Part of a small language model's weights.
Size: 13 layers, width 256, 8 heads of 64, 17.4M parameters.
Architecture: RMSNorm before each block, rotary positions, no biases in attention or MLP, embeddings untied during training, normalized queries and keys, some layers without attention, paired heads, shifted keys, capped logits.
Training: a variant of Muon for these matrices, 266M tokens, 18220 steps.
Each number is 128 + 32 x the weight over its row's rms, rounded and kept within 0 to 255. Layers, rows and columns count from 0. Numbers have three digits each. The size before them is the row's rms in percent of the matrix's.

# layer 7 MLP down, 256x1280, rms 0.0462, rows 0-172, columns 0-79
100:142070101104161093126089127096113102162118071168131058166098115061129152148117131147115125091172162150155215132111124089152131154132124159127170148125182103149182091085131104172155070098166124085172173163192161101206113142120146070090126103
098:115137086171095124148150140085074125080087140219102155146121121122157063167114068069108159052137086131093180089151077131087064117150087142119099115123123138143147092109138091117059115111146097112184104132092162134092089106119117086082084082
098:079124124136122184139070140113165082105158084132180096150144074136110096112214169099134130101161124160133141184121144150128147151170113127111202149108111110182156124101060121170156092133147122165100172184136155118182100059153176135172149119
097:152113149087183105150153117169116136118173145164155127136128188098145149089071152154125167105127108141198152143099099106113124129126157046097130096116068158097128079134172131088105127076136099096155138129137109112156104144154093147134106100
096:116084168124150120147107197137070113127147111124152152066148105101064170154133137091128132112180132113140065169146135134062159170128118096187129138044170086140085148099064135144142077106149116122164143119117123161145137162139079125101126102
099:139125161203029177179144124143100138154115094148201144130146183137137121120119176147092111144153129139171150178036084164153112199073125137133119203105144093137122109067110124163175126109152185146172128114117152112129056070161128153100165085
101:152052099166143120131125147110084135144138186107091150142099140132144129152102131089092145129144142113145161122132102181154100119134103110168142170136090124144061120132118085145159126124109102116145116088134072072105078071172084152129183110
099:178150188085130099114091109116088101154085114144123165156122114087165102158159100039101136101124142144118202119128109125106115166126157107153148134104195165098144119167116094140140133182126090150108135125120181160118068106142111179096085106
101:121154140125159075106093124159117174133144070159130132071164051148163148112199192148128167121146109139115165121077182104090134153137131152104092139122135142110179176133103171121148164105110162147089092141118149118077106138138116112155062068
102:135142145102083148151125128087134143072096175165099141121176117128157155129206101136098122106162174130180080178150082122182121137091121091149142123137123134101124094075075073139095119114166107199071134127146141164149144180126118148142129087
101:130158148126128134141109144089147107185138191071141144099133165090106170132169089097138119140152107106138125118105161116088123112082142135154139137160126100157091104111198181109175109188116133120128149124120079097177124115156181165105114153
105:129141114162116182171131080154124157133118166137157120139120071065114161178049104119139120174125117102162123121139116135153121160109105132172189125190093129086100136141053116103145124172155171173163116144105103116131148157135188081136161101
100:147102120110091135095138133096166145079199138130161147106142117216087115142108134103066165168106145139178095100072082125174169085092118123094129167107098091126086158105102116151133118138094170169170136092172137122092102105095106164148055126
099:131114051178169186153127090162086149132141139109119129146128114101132140124121127153057172129083164111179121158065140152179117166155075139104172164120147190092153147156124088140112140134118123154097062113108114126089160168114110132149124152
098:124152082122120129120091111140086176117129115104110089164152096147092156108143124136103205165150140142154163118168141144122148047114075094071126076130118096092139089130169115122162141125136082175131138133140151137130169164176169075106100135
102:120107148090124096117128168152133172130141128154157176172124116134200138136159131107162154117138120147109179189197175145117100095163150111140058114152170153154131121160152105165129146178133123078093128105096068143189153179114150097097141114
098:114171136129147065111114113153091115136163157128072189116153127082166117102148041154077093108107157139115130114120133141167058093135183103088128053144144080130114126098159116164113110049127170112154157096109109154126104184156132118159149155
096:103166137171204093180148133189113154066117098162136137097132140137141140081138089149075130165153136181138077073124089165112135180155107131136153139156133082120179165112076078141119116193165140122110159144140080134135184147155084095134152107
101:108086114142089088117128081087096139089085167139119146142167155138076122110129133175223129114146119123089126157152098180112116124186117108124134098241157140129174161129088151083088118177115133097114134166125135184056126047126132145116144107
101:153113116163089130108176117065122108102142148169136126078108079066146158135149140165204159111168103090186097162090089129144096107128121154197138090154188187149165163119114130100090113111177085132088142139109164119145166080116158151139102188
097:153107108138136149032172095110086122165099125112136166137089133101141159128133105128124156122145124157038121123090125147106098175114131116132151144132088132171124135098105108071099078131123152123135154190168165086190115140134105137146107188
097:109152189117155179136152100120142139119176082148184161194141168114173098130081135159155168119129162098135119092089120108121134104096107138159159118115121132082116195164124150123073154136170130134130096115173086124179129170115100134111140134
101:128099139056142171100193129181148149196173142123138069142127137146083128080085143175152117139098173159185147109074137103142149172130109169163085128122085080124131169097059111123186109138111163131116176095111176104125134068126195093082187096
096:108038157082138140112140142169134092128144131074108087119164145157110130126115171047149087108149160139082095101093105116104097144158130143186144124115181123097091152147144123148148114082192101211136145112143090170155126091123138147145078090
100:105099221143144150096084124125145125180188106111174164152153140183104095158185128146104100069151101109127082088081156139169101080117161181142116149119140137118147159091046171072107133094168152117148089152116108156175132166122134187124125144
102:131100156127135116108115131112148083140123126088138120114073155110113191144134079117182170107133107086136127139117104125133091096155036090155120132159157169135089127153146123141148085146141146154146139159112182120094146160113170097148150131
101:103122168106130078097166133172135123181114093144130101101153159187079156095054130129195149102151069122171124121200108141140126180117127112078158101098138050158116132140059139128127158151102156170160135130100148148150117131157072126103117160
101:131113094178089139178089163138102144152095169134233126166156150122089164097141135121159136183156104128192037133105173146185078087137056093104098076128097142114041124152110125050089115163198141078119177092113128127089186116062118163069078106
104:139093143100147102113090126132150184142146171141084168133069141152144197106121119103102142147102089057172186124190092184104094138110147094130107085170067105089145154132081102080147151164083102136123083101151152134148124165116165120117137146
100:140062140111087194143167167108109119063083108176124089151100120115082107141153079078123144041146118153140077092141192218113125115133120122136113126149152094104206120122156189193078142153115104098145174107154138150173171119154120095132161069
098:145105107135118144139170175082090139172103141136138162134151120137107121150130098117172198140107088153136195133069062120141138177163131109150135174122172112153140110088127155158140144125194156141084078156026177091145147109155123165128140164
097:071188157202131115112103114140143114059175115074102098123123096137183132097074182104151101073115142099095093130132066127108134097173116123168145114149166142125155160168142155150110111127200078099083091106131091229147141134101166087125177102
102:183105144160114117170122102093072098113083129115113118122134067085121136142095154164088139136099143127121088112099086154165103126102108102125154072111134137137146116130133141087184103157129188122152144134146112170130143109204147151106164137
097:127090077129110155133100179089069109130053155130078136094132114142083136134149132154143115137089123127131113134123161105135151115135072062119124116130050152189126131115091106052086069181108137133091139163131110143147171162124138154117104161
103:114148186126113140064056120139112136140129132153088152105097097096097133129131141121084108110174100125077128174201141094138157128145178103118109111159155161131142140187163180133153136127061129126159121151166124086080113211144129141112108154
102:106161071120124103142137150169137146137131088196154112123147160110108121219132151117111131111167140157175140104120151146121143157148155113137126162154137139123160165072124171114115121093145099088141115156117103118131092105095105069145145122
097:170172091195151094107177177090069097175108102076129152070114120114114159145150126126120168161151124222138160067115118106150174110135170109147106170162156117156176193164080144041120143123101093106107128140146081117104150185083181104084113081
101:181119089094125119066139183108124181168129194205161042105143140129129145141186131144151095084157139148113106150134104095152100174086113120083103134108137136124180152145141097158145123207185170083126117200115136089157113091073179137111162177
100:062110114176088161108142098131197126152097147167090143174089118170158110209165097108143153162122137123127089143148177130126151140082084151094135105144105174113149102159119173112158129061193157154153096094136071086157127139111102115144109159
100:085131140113152114165126093089120110102117199101125143167158119182130170099146087087164138173090117140109125122132127095154106118082068100148166111099103106164078128104107108125134148126142146101092133115089111124137108118116090083181135133
097:152089149119140158175142144109159115084123119131146128127125164119110119143138072137101097093124197140129137118058109112087131223134120149098173159078126088111137117097154117082155089130132128095098051130093165099141088085162148188188114191
102:166109110127117182173065137088141114086117162156131135108097170118074123113085126102178138151063103077139182115130122142164102078094134134098074106095169159122081107173141124122108184083017136115161159104157139118169167169105104099161180152
102:106129097105165122148097063096161149135141142150138144151145145176088120142138180033084135139078091121165217163082152126117123148171131096118093097073184135061177160130131183145110143112088105140093155101204049124124153116142135165102098115
097:138126090086116132146107107098062156168145151071206113074104118100143129099158122127132104175111131146158129151125111080144089133118109140147067123135165138054161113102187052074152102151151134203133122157144132136097099133160139113110120115
099:129184152175117135156062129134154083137153102126167085129135083141134108120167089155176096115103150146132107136151145119122125155143148132172137166145116054139158138070092112072162141136127068129090088155077165160070131126109168103221116101
098:178115157140100087101135096064122126104104113165108118125133159125136121130139071130165107097143136127087110105100180172113089119059117145102118145088186137167129123167169098093115109138161073080184127137133162101147164091133095106113133140
100:143113119163087098140099160136113154150170108105197155109170080167094152083199129150167103147145171095179105108110178116150080092081089096117155123123105086135113150131148122134110107081169137140129132171159150081089129121161143137126151157
099:150143065175105114075169089157152130169146152140090069126203133126129151118108095118136118140101050137026101090191117092061112119169097128125138127138153101111128082110118139163080084136116170183115111064148154157104148107101091075090174146
101:149126182124127215131101124150112130151117114120114108154087125095099129133126126112120123159118069105126126177145143106138125156158122129185104131180106120094086128179180170074127150106157089118139127195122114163138121144153112100133143182
104:229163091169161141117149142071079101125041163139116124146147150131156105196108149105197120165131126184120150107094115127076117139158146106086172112151093164149152099121087131072079175155137188096107116186158125092071157109152129145142110122
104:118089110139167092101094144144112159132125113180171088170144149182112126081124145115146125193113080104182165144111053066156125152130144190097135137144107139154150147106152172088127099090130159136123129110095114112119159121087103106100107122
094:114173124116131148141093117119128073121115134090093127147082109144099115143063121144105070123142166147088114147123124173108161150205184139177158065134141169142129180137115117097170117085153158105132143166195207102180184192176154114127123097
101:115113154152147098096186163105096133134133105169162148156152210143065108089128129138189093158141131170143135154126149097128189117238114130107134098113103176075127145147113100102111146064179134163156108153079123167056120113181110186074176144
103:167083134152151084095103181160113124136119084133111145097106147100173095106125118134119201088151117162111067131157142109110119117120152074135153129167073044184121088117168094120130108179077072123199063120080065122162075138184126091165151147
100:094108080127132142082079116111114123104130146140181175100151116102127140145098119115199097074171125075131123153110141039129098146165149107159118200144116123167159170180176136126073136079130055095132083166164104148195082090149128137086130080
102:112127179179156062119145126095117133135104085180103151120137131107167119110119172180193169113136110145122134097107091143119117150196101158157114130127143145114138110123162100106163147107159169126129140197053191149123079067164130061096079155
101:135100098105121170114145180095075125170089165111133232136111141116174164116156097095120097131081164112167175146145131144104142101141100107146096143131157107154095130192115089140162099141155091080110180175098078127134113112100163119117183113
101:091057151113110076125143149082185142096137151101154127104129090157131165080072122098164089162131081093107074065190139094131126144181115142183134072125087138067133169081045139114115081163139116161116164110086147105137137038102100100139144078
103:114116044059157128110130133138167144115075102109124180079165144078118140089082168133197139110155072099134125094139143079115151152130150145187120124133125064160161163184174197134077162069113141162115133194095158114098111155039146120217101085
099:118156175163137168179147142110101141117109122197131161065114110107109103165130130105143155091162091126134107069181076138169116199097115063144110092094170091117144132123113127141045085146196153115125141144171118138158185160116134191081135106
101:125094191130095131131061138099149132173147127156169122148082165115105078129161134130155091105171123182137153173169100126121134117095161118129088151073105101159107102134141135088170168103156111090116185124159131109178129103128159114154124098
102:169167096098050162143173118171149161129140138121170189120135172160108134121133134069148150063182069138094198101110151128177137134175157134162170126073170129165125154145147136135108112168121130139097118084192138159158134123145125161126145131
097:096101147083155134149167136128126089116085143143100156122139073131111116129148115160190110130166078084069145109131163123116100073068182158139093133085052105135175088144060125137144136118120154138130138153096068123113150162138133134149146156
098:098073134109130174101121079106134113125156136162102103164058155108124152124127151113054123080101116096112108065111087171182136150097154135166133136112135086166091115118165130114117154116135114158111059121167119095154138082177181072123085115
101:167088120151106132128105110062137135150160135112059140118122148139116138117125156097099053166111085095103145128109153148109108117079162161148146086119143128057100127110106131104145105139169105123148168113131108101127176114113126185128114057
098:085078089170133144123110108079159075117165024083159132138160127168165138115155091164107105150123117131149158137126135105164121106123137092105113114149074149083089154138137139087108118151144098132149138082103153075121157137066147074128142137
099:106105102105122107166172150098149151164201120166123099125080199148166187211156083182076077117109142126115123102127122167113154149164149136077187082152137123126168074137133138135099109097151123145071186112132124135140111144099127119129103116
101:068168089114113144188144180139101125148163207210088103118117112120185108136094100086089140140150126124145130110116151155168145162119109136080174140139068123162142104118128079174111171135161174108092101103133178096094084137133146154130200133
099:168107155144152156156154109162116160129112136080154143169139089075117086120159155117144117107156122175171092143117119146123172134200122120056086115087103126163101091177161176083144091079149124134165163114143071143192173133120066158153127094
101:148171142163147132124140124154122168146135130138132109133110123201140129153078139126109123169137142120090117154163129144184108116149159093148078102080100188167102178101172151135074172127111081079160105083137184097156150140096109156080149130
097:133168138111125087163091158117073160173094134141196139111123144163137122183110096118124089207136112106135089106122153095146167102141097130098094136142113157137077168109126167136091143130146125142165133160152134114117142146128103134137180141
098:120173143058157117121108163129117122104068077160124161126122134157130097181106149103100115121109175104127143142139164101118085137161171116148117093101138088190139143117131158106140115161177126143108153109138095122154092121162086127109108173
100:136125155071097119116109083108117188099190092101120102123134171173137151138130098143103078130141142095132126109048153119109104138152142081109116167128148112117083108106129162195114141157126132149123133090156121102069109144137056104140143124
099:160124169118153147117184101078125143067178071127180146114104146110137111164093105111195119104141058080169095096127144059077169140174178186145160153220123094165120113133184153161071171184129130117119103091124188097168112205126163130162115187
101:176137094062078068121101152136170165101124207167119144064122122191101158196158111133146167078068168172162159140177169136107120113118113180150208113134166141118095112107163148079087126147129132090143053148129171089076159112120133116124083151
100:154107172122154134112169114126142118159106117059060167133124126149188122094124118176119165131182117144086122118135125094126098129153171110103106142160207119100094134130138136214122136066085104200172136190141124135076131110116106177112117157
100:146143098118151110148151138094139130090160139119166109100142144123162090183129140164101164144101150128097136121162133139147123089168146142145144175181166107121113146095078119191141148100158192113164127199089129086102122108189113164170180148
099:042136120120096059127158152072127090104115125079123175139136131162088129118094129077176094206091141128120110126081091099055134125111105135154074130118099119104101119181147082098134128135125145154121128143153146085137110164115099102107152116
103:109119081100150158075117152139126094111094146130052101100108112073103105181116140129123068101139107143174097132140152086126145153123102141136161177066121165141122166136147126140128133193172075134081149124193174120139171142146150134121096151
099:093132072126106128149138128147177150187113161092112173124136120129129118143163132190061111135163143090111133125085144115113202148130110204141142145143116164106092189100096098158099145139171150147151101093175122142100127203082111142131104063
098:166068154118114175103189139183116146060103156136093135102155143123077100082064096091158132164164138064096096089109102087123145079098149109045117121142073182122133082175160155050148148118108101100182069119110158160171200113055153138109089177
098:119136107149116082033087097117157185088159159085180163156086139061144099129145183124119128116080098082120188082149114081093078098211121124147125121089150110150166139165108098129093153110085110139123090209163145169150129123101125092118128060
104:162108145160099155184130156136106050141104187162116114102167168156117173142131117193134188144197095177138158153180125135140038110114103079087102117179127130144110096071126092133096113127084141093060133108093133088166122136073132123145126169
102:125095088145182138151108136167142090132123170147136096125161135168058089200073092137122110178183106123145159126112109129138112164124150147090102169082127133136142161063188123133135173060140153124133102120101148129157104128138142103090149122
098:150099134135099152081091167117100116190097090156099137126108129113176079119160161114168147122146103124122109107104183107097151140139112137138157122127137088138150121133161124082154147164107156154134202131109111142068144160104116091090150121
100:094137053155111112139156172137169160150133164112103097117179123183138143204094189125179131129109123095083085117165105058037123162173131141169145186125117134194156136165127112178107115111123120117111133152104160130104086103168120120146105162
100:108137086124116210126118138136087130167089226147151161145089067130150162095181122141140119145090109095144139142081147160147102059161102102113125146083055128162163119089139101086180173117170127140063167142080077102170143134091112090137149158
094:132162147094109122141114153100152110160104157107153138061090096143169106111085142060153143110168181144085184106197081119146124124125132117157101107147145113127117139133110121074098151092080141136149102108149091053137096107101084107073136157
098:179212169074100075157112142142097126186091113072153092171069160074062107151142103167151104123071148125108128111133154174140114115152157115143131076154135039160140109133149125136108149133135110176148168175065092090092118107140129139115076119
099:104100112149111123200118120116134114144172142077153100159192177149161182131105162095110149121174074089083110071082141113132100120111118099125114146144106162140134153151109110115116094113201155161143167046170127179174115108095097197089112105
104:098146100153108104109150217170116139211144194118146135105120157147058033073172095142138162067177154160101098197091132088124152124127107123120151176118149128126086143110152126097098099155161080119170124167096096122096106133157140125103109139
098:100169129140118148116131135128147151086136104117103170158106128162171165166141118149149131084119070147112109130123064123147069090163184122185115126141142154119161112164102163132175120163147125104068088174127127079130087126106127203128138125
101:178116103121129150135132201148167103123120145062164124102117137154127118132180094133176154153134145104079116108130093115131073106142073143132080159116159127178100069129106140094185203176152110096155119156164122110127115094125132136121130171
092:107041097141096144129173069162116135085120182100178157132167210128092153124088085069146050119153152140112142090119071134118052132093161102104157142053145164077134162152112154152112084143132168113111127096153159170133146082195128117153059125
103:123113180078134092188093114125143116051151175143072125148150114111177200118127116128117174122150103137120136134113170123140171183129167142133204077164213135131129156140100106164189138194179104141179061068076163103130176116124112157155186185
095:072132128131084095104120063091052120120112133144178168092099095173107125115181120138120136106115173166106114143155128097143125124138104110121136159097095136139119087092107099140117156151119052164158139144136123104119145096151103176065140105
100:121131082169100158136117128173140100143176179056090136093117178174128178162112112092149093135115140136151076078142110116062116082105135134141116089155148099127145159174171173121119106104170100141129082235179137105152174086153090084182143074
102:121162204066088151098113146120085124128109169072090137117104187097078127123121131084136130147179144125161138149129145091126135149131150070080163150154138152207106147156126177177136122137121100047156121100082071091143121148116116097142143116
099:100099147173126119119155158132135167131077160085139136136147076213176098128151140142176136134077132138093163152098165160135110180093056147100138166104143176158117111105129117097143140108145126181164104148164076124116099137117140157052115157
101:060170166164100151138151167128150121120119116130167113100176107181141062159112149126120051095114099127164181183135147131053182164074164118151100110170131109176119153118156096059107129159139153110119171141157152088095102140186131131139179164
103:172163194120133134142129146156139169131148138084166116076116160090071138120062178123163144154113108085177037113151178166116096110141126128128161149107137119085118130079149160142188167133088162169114112122108082104076128098115132135121106138
101:124111151102137096146157156111134143095104144124093089111148081135079132084165139109182104152065113138125148192119158158113095105132154163161117121123186149123096103123190164141112112116154135107073163105131177113126136080125071163111156143
099:135059162168151139141160188087097099127134132130172090112150101182158126104096149070120092119153121138150114142173146100066097070153156106096123129177144153158088147130147134149125084128119133116139218157091159174091119127189100065156143123
100:154118167136114085145150168110128131060191136132170127151154111107118129147108129126171096165136168101132098136139043148184152183078131149101145233053133146139131130084134140118143093127210161151132127190065162094114123120107149127148051054
094:100081166070170151108115185103183115110122124140148153129085124137103117084114163150167100108060098150167046101118141113112129151150083095165129065109154118095146155094094165105167123124156112120114113142121133104149126147117158112139104122
093:148071140118143097120164093208053114129157116123090133128105118133174104112115064093111123136115120141107118122100156148088106146128125076125129134087151144131043133111185123111142120128087128104118117135098192162111151144157090100121207097
100:080103124179187185138201125128083104089139131143113110108111138116097136069128095138126104107111103170156151230113115130118119125148141130127100117067121155145149170119100092086071160150120196191141181086147131137176110076141133100091097152
103:137154108165062086155077084146127117146098154102161125064121091127138144116104168114137104101152108111155132128154182146123149067068106134158089088138103194087123176092096084094098128166075178058170102138139127141177163102199121052130163116
100:152070169126150133128208122114150145167103085117155138185107131143123031108149147163156154180134120095164118160051089162130133105117116141126119146105089197156137146130153102103126096166117126108125062165106102159138184077107113164110100137
101:113131122123120112153130195134116114134107137140125105152100166123147107177171128102133169075137099156147119194200115142153110137113037190093172070117077097139157064080171063130142114139166151121119085100111051073165094146141134143146125163
099:167134107102122136166129221081081046097181121168132145141124130162114118175081135130120104096078146098173173125126101158155096131118128117136158122093092157188078114094197093216162108132102159119127153140113107191152105154174148157218103117
100:080072146173093093149112086163112157090194140084133054088156114126123089152159128130139076159072097172123145131102114079088086120130121135088106106077166186089125132097119120107079068151088122097103098143155151125140076125139146175116152112
104:155158146149177147152061128145131159094179176146130020098125171078139173110127176102117117131200136104165135139133130089142164109172129155102121123088134095069153119137180119128130158088122158121154095144176099141159142149103165118119171120
098:108047140129167127141136134138128147139089150045070157137068168124140091120161161186102201162077146186087128067083086157102165137097100118163103108179128137127193104127215076125110085103119142160120156134089125109132090080145137098167130101
098:092142152128125107177156187169157167167160166125058160104175131182139116126117134162175106146165139125102064085077138121107097116125201100139128108106151110167039140114163158141102164128113152084164135229139085113072144168176159151086111156
096:147066125136137117111130086123093130107124228176106167156126148186124162152105128145179162159156092101144093152074136115128110112154160144192118088212098076105145160162118124117119119157082106189138096065144126121202132146181150095153121101
101:140158102091163139154094172149125116141137109135122099162111094095165115188124176124104108145158137152078116080113165128186152146119121167117158153074137118127100116144085142093111083125113082109092161133074097119113068144097091130145123128
100:111155087157154144141138111224109120120083171106162111090123122146150116167105147062166095178103098096159089120145096124111086166116124118125115114125130131134161150095150186083073127160177136140123133128057153108113131129121168147159113138
100:143091128197110106151112163116177139126158134067169129149099159137151169137158143159131087207162185124119130069106068195097189116133155168145153137155111185133158120155119123084160082110165137158116115124129122116117118108160104146101096053
101:160115178197101113084109174125148097114105189106131111162167125118134155102169203099111164175155101167087098151111121118196100126140100128138096133141128121194120155093126105156152104127146151144085143185168102128087103125143070108109052201
101:126079096164127153172095141111079170160118121143058098095195073113117176103190090169114102148100106145124186171122153095146122115166178108134115121114031175101095175092138165151160119127161113149111089087069178157114129112118103103080118152
100:099124095158126129184149130138097124103127085121140067115091153176134106124112155114164123151074153129142060099147108203110210153110094154174147155151066141097079141127149098152164123168171073110143116088131175125084176125142065166134107155
102:052133174119145124134060102150177061163150167112120137099051067171177094136108129128123137121084161154115165138132113116099105140123137199104183121147123111171159124170117086070105173135119111119131044135122117084125103100204139094125122132
103:117090113114146160171157108164076111112214185188127102099152155071172089146168137118140110160141130130155127098171178131173160118153129085085111092116126136071156129189086113123142180134073097148159102109154079134131165136173103139115103110
100:153080130129121110115108120126192145121148157074205171097124085107149159173167116136098138117113134172067169120075140099168100151133086137107081189133067179114134086073084156157127120109140149143055120116139109094109139017166195126111106105
101:111084164116134127115062172107117168150095125135149171117111147149172096124069080166183139161156132117114117124123131098141126149186160134083101085161113043206137151102121099157109183127187133167111107127115151129057133136150130171108133143
101:142109094147150134133153110089126115103124177155106134096092112130175104121100099090140092087127108099114153151169158128097130041130156115156120065132106069081125151133127117131157169159160148154114134103123135167147164134123103142083098052
102:107146124130139146164099133094140094142088116194083105176149095135089160140118145086130098109142080106184126067175174135143180136074199151116100134156108160151196157125153181107139144120108121173062140102117091108148121149129109118138151141
099:068069110111094146148104156150110111119143136173144120191168091154130110155152106155155127102208158138041122116099221105130139139095072170153152130166142101156069095136136160121136134091089158142146132110164126164095140134140156149158127199
101:135156131098126149083081127125116124140154141134155119140072105149104136146121145113112107129141122086149138072120195131125157087132121132100078128103090141088157129227157103098146086176106144097114158137133129142129135083203131136129100098
099:151145181177074148136119155137147137190121109072080178083113134139125097112149120108160107150107167148127145085115117163185176109174061203071132158128101117171155057144106089123158210131187141118168111148100066152095121108129164132136124159
097:133187147194093131142097175148123129121183135101077127161145132108150181152095128185106086122136164149169137176096094141146122144176137152077145184088103160125147131142169145156178128130154147117124064168140112140147110164157085160149060045
101:103115123130130150110107120124113090146168116142107037104187135160132160107131144211197117137117163142095108161111135189094165104148106135107193143144147135150171116094120167109140155105119187101057094152142118121152067192172193200132142093
098:123125130138099076126102172195125197173110104094163117098095125105160101139140109141111057149221162118144122131147185103151121124105123182140135143053076099160040162134117121052059100142043105084117161129128131110133087112099108093126116134
102:125110124173125154127141192166172153116142117136156048131146119088123096155084087121148089150111144179156145082192112176112095192176143113116157116075163152141130151122168166160133149111146109096139097121088116151092203134150200095135162092
100:096190125138151184118128155166146096129116128063159185142113126189121120110202132068121172143130094098152116080145117140158152105069121144131152157119116182138135130110093110153143163119168180196143127144165175140126150114127133118142171111
100:137124125097178108111105099158160096128073126088138125139115152102106128085121162101119163108143118181115076115154138187153120118154083181125121101101088147145144093115156159114089048113171109112088131046109055106097096118114128153154149140
099:129101116151111206116145132173149112108137148136153120098169190155088098103111168081135114128101112207093143111109127135132169123153132093128126177183120204154122159111058158147117127108099134107114071174076140163122132123135149161103085175
093:164150139183148072115176112104153146163107197120151168124113194118128124080154161114123191068176088143159131141122141124104104173129120127140128098157109164083148087142147129179092125123157144126119129144141146160165161088130189124140108136
097:084166136167118089118125127090123161108090061106117072133167188123141136187076154117084127171131088159104122186170091133104140102125087117143105083100174150132129163145156134131133153128097150079090166138132105139073124118138091108128069153
102:128098169106139113075096138083134114113109077132108158096109147184129150162118171107126082129107104173076091066129060093161135091110116116210093153118145106126181095110217124112186128126166112119074110104141160106084178096111146118201085132
107:071163124133158153096093113123152135056119141115147051154140149123170178123144122136155149120112141164134089141073110178138099128104121084127150215098082126091116122124107128136190119136079127079117139132098147149127167080116081117104132107
101:101141094176165078100132093138173153132124186111163084097135148162159116164100107103120115151122078142178089141095165149096137146131171124141134129112073106115156097139138138107054166131172136162116131155121114157120104148163112147130105134
101:136106149116113120056110068082184067129115108134140119126092116122118083129134142114121163163090145122136127084159111148122085083135154123101099105094172113096140128072058132152101122110091104112193110128121116101104159154148093149149112136
099:102183148145173090120110172113173141145122087138126154146154087139169156104161112119116114154075118106137111136177149095057114109121156140162091145145058148073122114158116106102152175101080094142143080131137199120131168074096119141145180089
099:195163169131136150118123149101081178157117164096147177155120128131192173124139160145175192140087163131177107044151192086148076106133122141095115137225090116129147141102151115134129068171137101119158140146165096119155150189151180127090077134
097:121159145071093065076154139130114109125139178137102083112111082098126189154125181162103122085090120106162095156131128124105168123137062090160130183107142137132153138156132081137154146128124131099130060119151070146095119189162117131162123174
102:116152129136145080135165177059091118085076101068147162108207138186159157153141165092190123114118140083122112105172147113109149164073140151126098131133166132089175191122071101081094118110176138113107113132117144074181126145113145186121137193
102:149075125121073092122109108158116148117144178103130200160151165097127067097160092131146142143126152135173091135066181143085090155095135156111103158092137112134132118128148151103110147170089102112073112114118089130148127163142132107145163099
100:116075096132124104156123093070147091100155113113132114166114131164140130126112139101195146093117088118149132055098140111127158110181144079142124136098096157099098164092165116114120111174135176158135159136170106166122141136124140163092088121
099:129120130071096117131185085145179117111073115120151045165079129153224163081125090119131091190083136123140088136040156171103130131104126087116113138129058153137074152165149071059121120126148136142068209144092175129078140172150103121076102094
096:144159115149062149128153101148130091110154170142195114154145115127139129111110154161079134156116162131139111133154130142187124129087052083134105150133156118197129148111130087149105190079130192137109130174132132128158094156100085105171150139
102:146097067142117131117134126160121145145139146076072134189151171155028135056172135165120082062159115100146099128174126123093109089107154126135101073083128071155068108153147149123078143090142125139100174091155148103123116174119115137148105163
105:168122158114168132190185139134101112147126140115151112103098161136141123104123192155196121178122162113083172136126137101124169084109105136128147139180159115115188125130111099121208116149163139127067188147109223150177124107117139103134094169
101:102166092112214109105152127082141133168115111081119101099114107122115118154048199164164147139150125108141168084127013101144091110097103092116129104072158145107104113117155104135137083127212107077116125093098171074100130193134078174151112101
101:102121115111096153175148147128144148079134159085104187117087131146055187192151155152182135112147120154111173114203091127151133088161175133059095146086121094084113116181152084134146128098074093060117189163134196167136113190190110158126094125
098:144107112186131063138100174098135126099134094185170159117159174162125143100100108157105219149118165157146070117181098159127164145125132161157169113148146090164120104123043097086102145138115133098089126117114126079140097171149111138122054154
105:123161170199119113048155130158103123195117101148092118163190190167146105062122100087100107156096153179159085107088075125170126148190113137130100118158144147160119098094143127159116104143061142196056086144169151115150148113088072117123127117
102:150107124152132146126122140146171113065089124163128161089108078106060161129107154113166133139139184105155129135163128130128098100134154139113112128164128070135056118091119063145130166149152159131149133116158098094112184147145124124120095187
100:124120120138142166135089099115163102162113118031173120140142142155138080144142093128173188140190096149129117098113149139076109140062148097142143139159104104177125126175149150114129124091133142168138127124031181147132132117121097146166163166
096:136144068168152146139120149086139150127150151135115164142143114116163158103191125119152091127150150194131090145199094153151162134153111134097134105132149106107140150128100139120150149097139110113070152151173146138108160152093158107121112138
101:138122166103142160134121098067180134170147141096118164142154117092163074098133114155079112184119111108073144136099114139163116046147177087122096143137129142137131170196102175162144144151112103076102120158168128136051118126112133100183097106
104:136169096149128093180088115119147055117122138168159172130111134175069095111124132130109175105228073194139079129131171134185116131091106133141161168134152131177114175101145068122138183083090172138165114092121149188124105150144124126095099167
095:147127111135181078113123189052094104119175075215136145107102144158078095126126101121133113130128120149083138114163125109167143111082106175121124099064118124170096080148169104115110122125199120076126150066133173133146137096116119130170153102
100:148113110151139090111112142180125134098106053223216129172137178164097102080066127136119206081187138076092165137131100106111048162107113150095083115118106092135126172102168137097161139128116118113127131150116090164109114173137089186109136164
098:107125099155113147109100154134163104159098148154070164143146058052176148104099109124109171136111095067108158135128143075123139176185094151186124098123156117143069114149138113159181115141178097121163120122133058139156187147153117135102147135
094:141131180043141221132154113110115064115141183123127158077097146111154134103156175077119127110140143104144096181123116100125154129142077173142173133111111074127108070139125117184150162106103144107161118110109077122184117107095172148103143148
137:038111152105154128106136130153177149174144127108101086170155147132146103081061113152097143141098163175081107134092105166118065120110106174134137092139104104175081130088136168114088166097135164139103106153141175090088178070133163130078141116
094:132156121131144070098151156070074106130132068096148073213121123138088157160150151114140082111091110188085124079112143065106119148100117148125149147133069115111137122056189130109112109087096138129141138117135080152198100129128178128093120105
100:120137147144174127114135113133137160109148173141098035151147117060132106153174094171064122123106131124100202146114147194167139080158107130079098102153126123173168136164171127142184160140167112163183171200128122099105140157097142155154092126
103:085202134135131167165166099172127093112115146191146067140141149154160111089076110133083123146108147112164138140119154194081152147131077141061162110154144159156131150078135156130136076083126054137149109143142126170092119072104141232106166191
098:075153145129141112117157096167109166157130137150128155121063137128140042116098137146070115107160181108141147182104046111119129134102134128127204181125133117150108134122093121089116142087114101134150075121155206068118068086152109109089128159
097:123129177125145189115140144096149084095147096157107146131094143136148173105064086097158080135136129069132101141117127080094166122123183113120118104217153108151165121069132131075122122145108130163131101116118142150151110150098149172131150073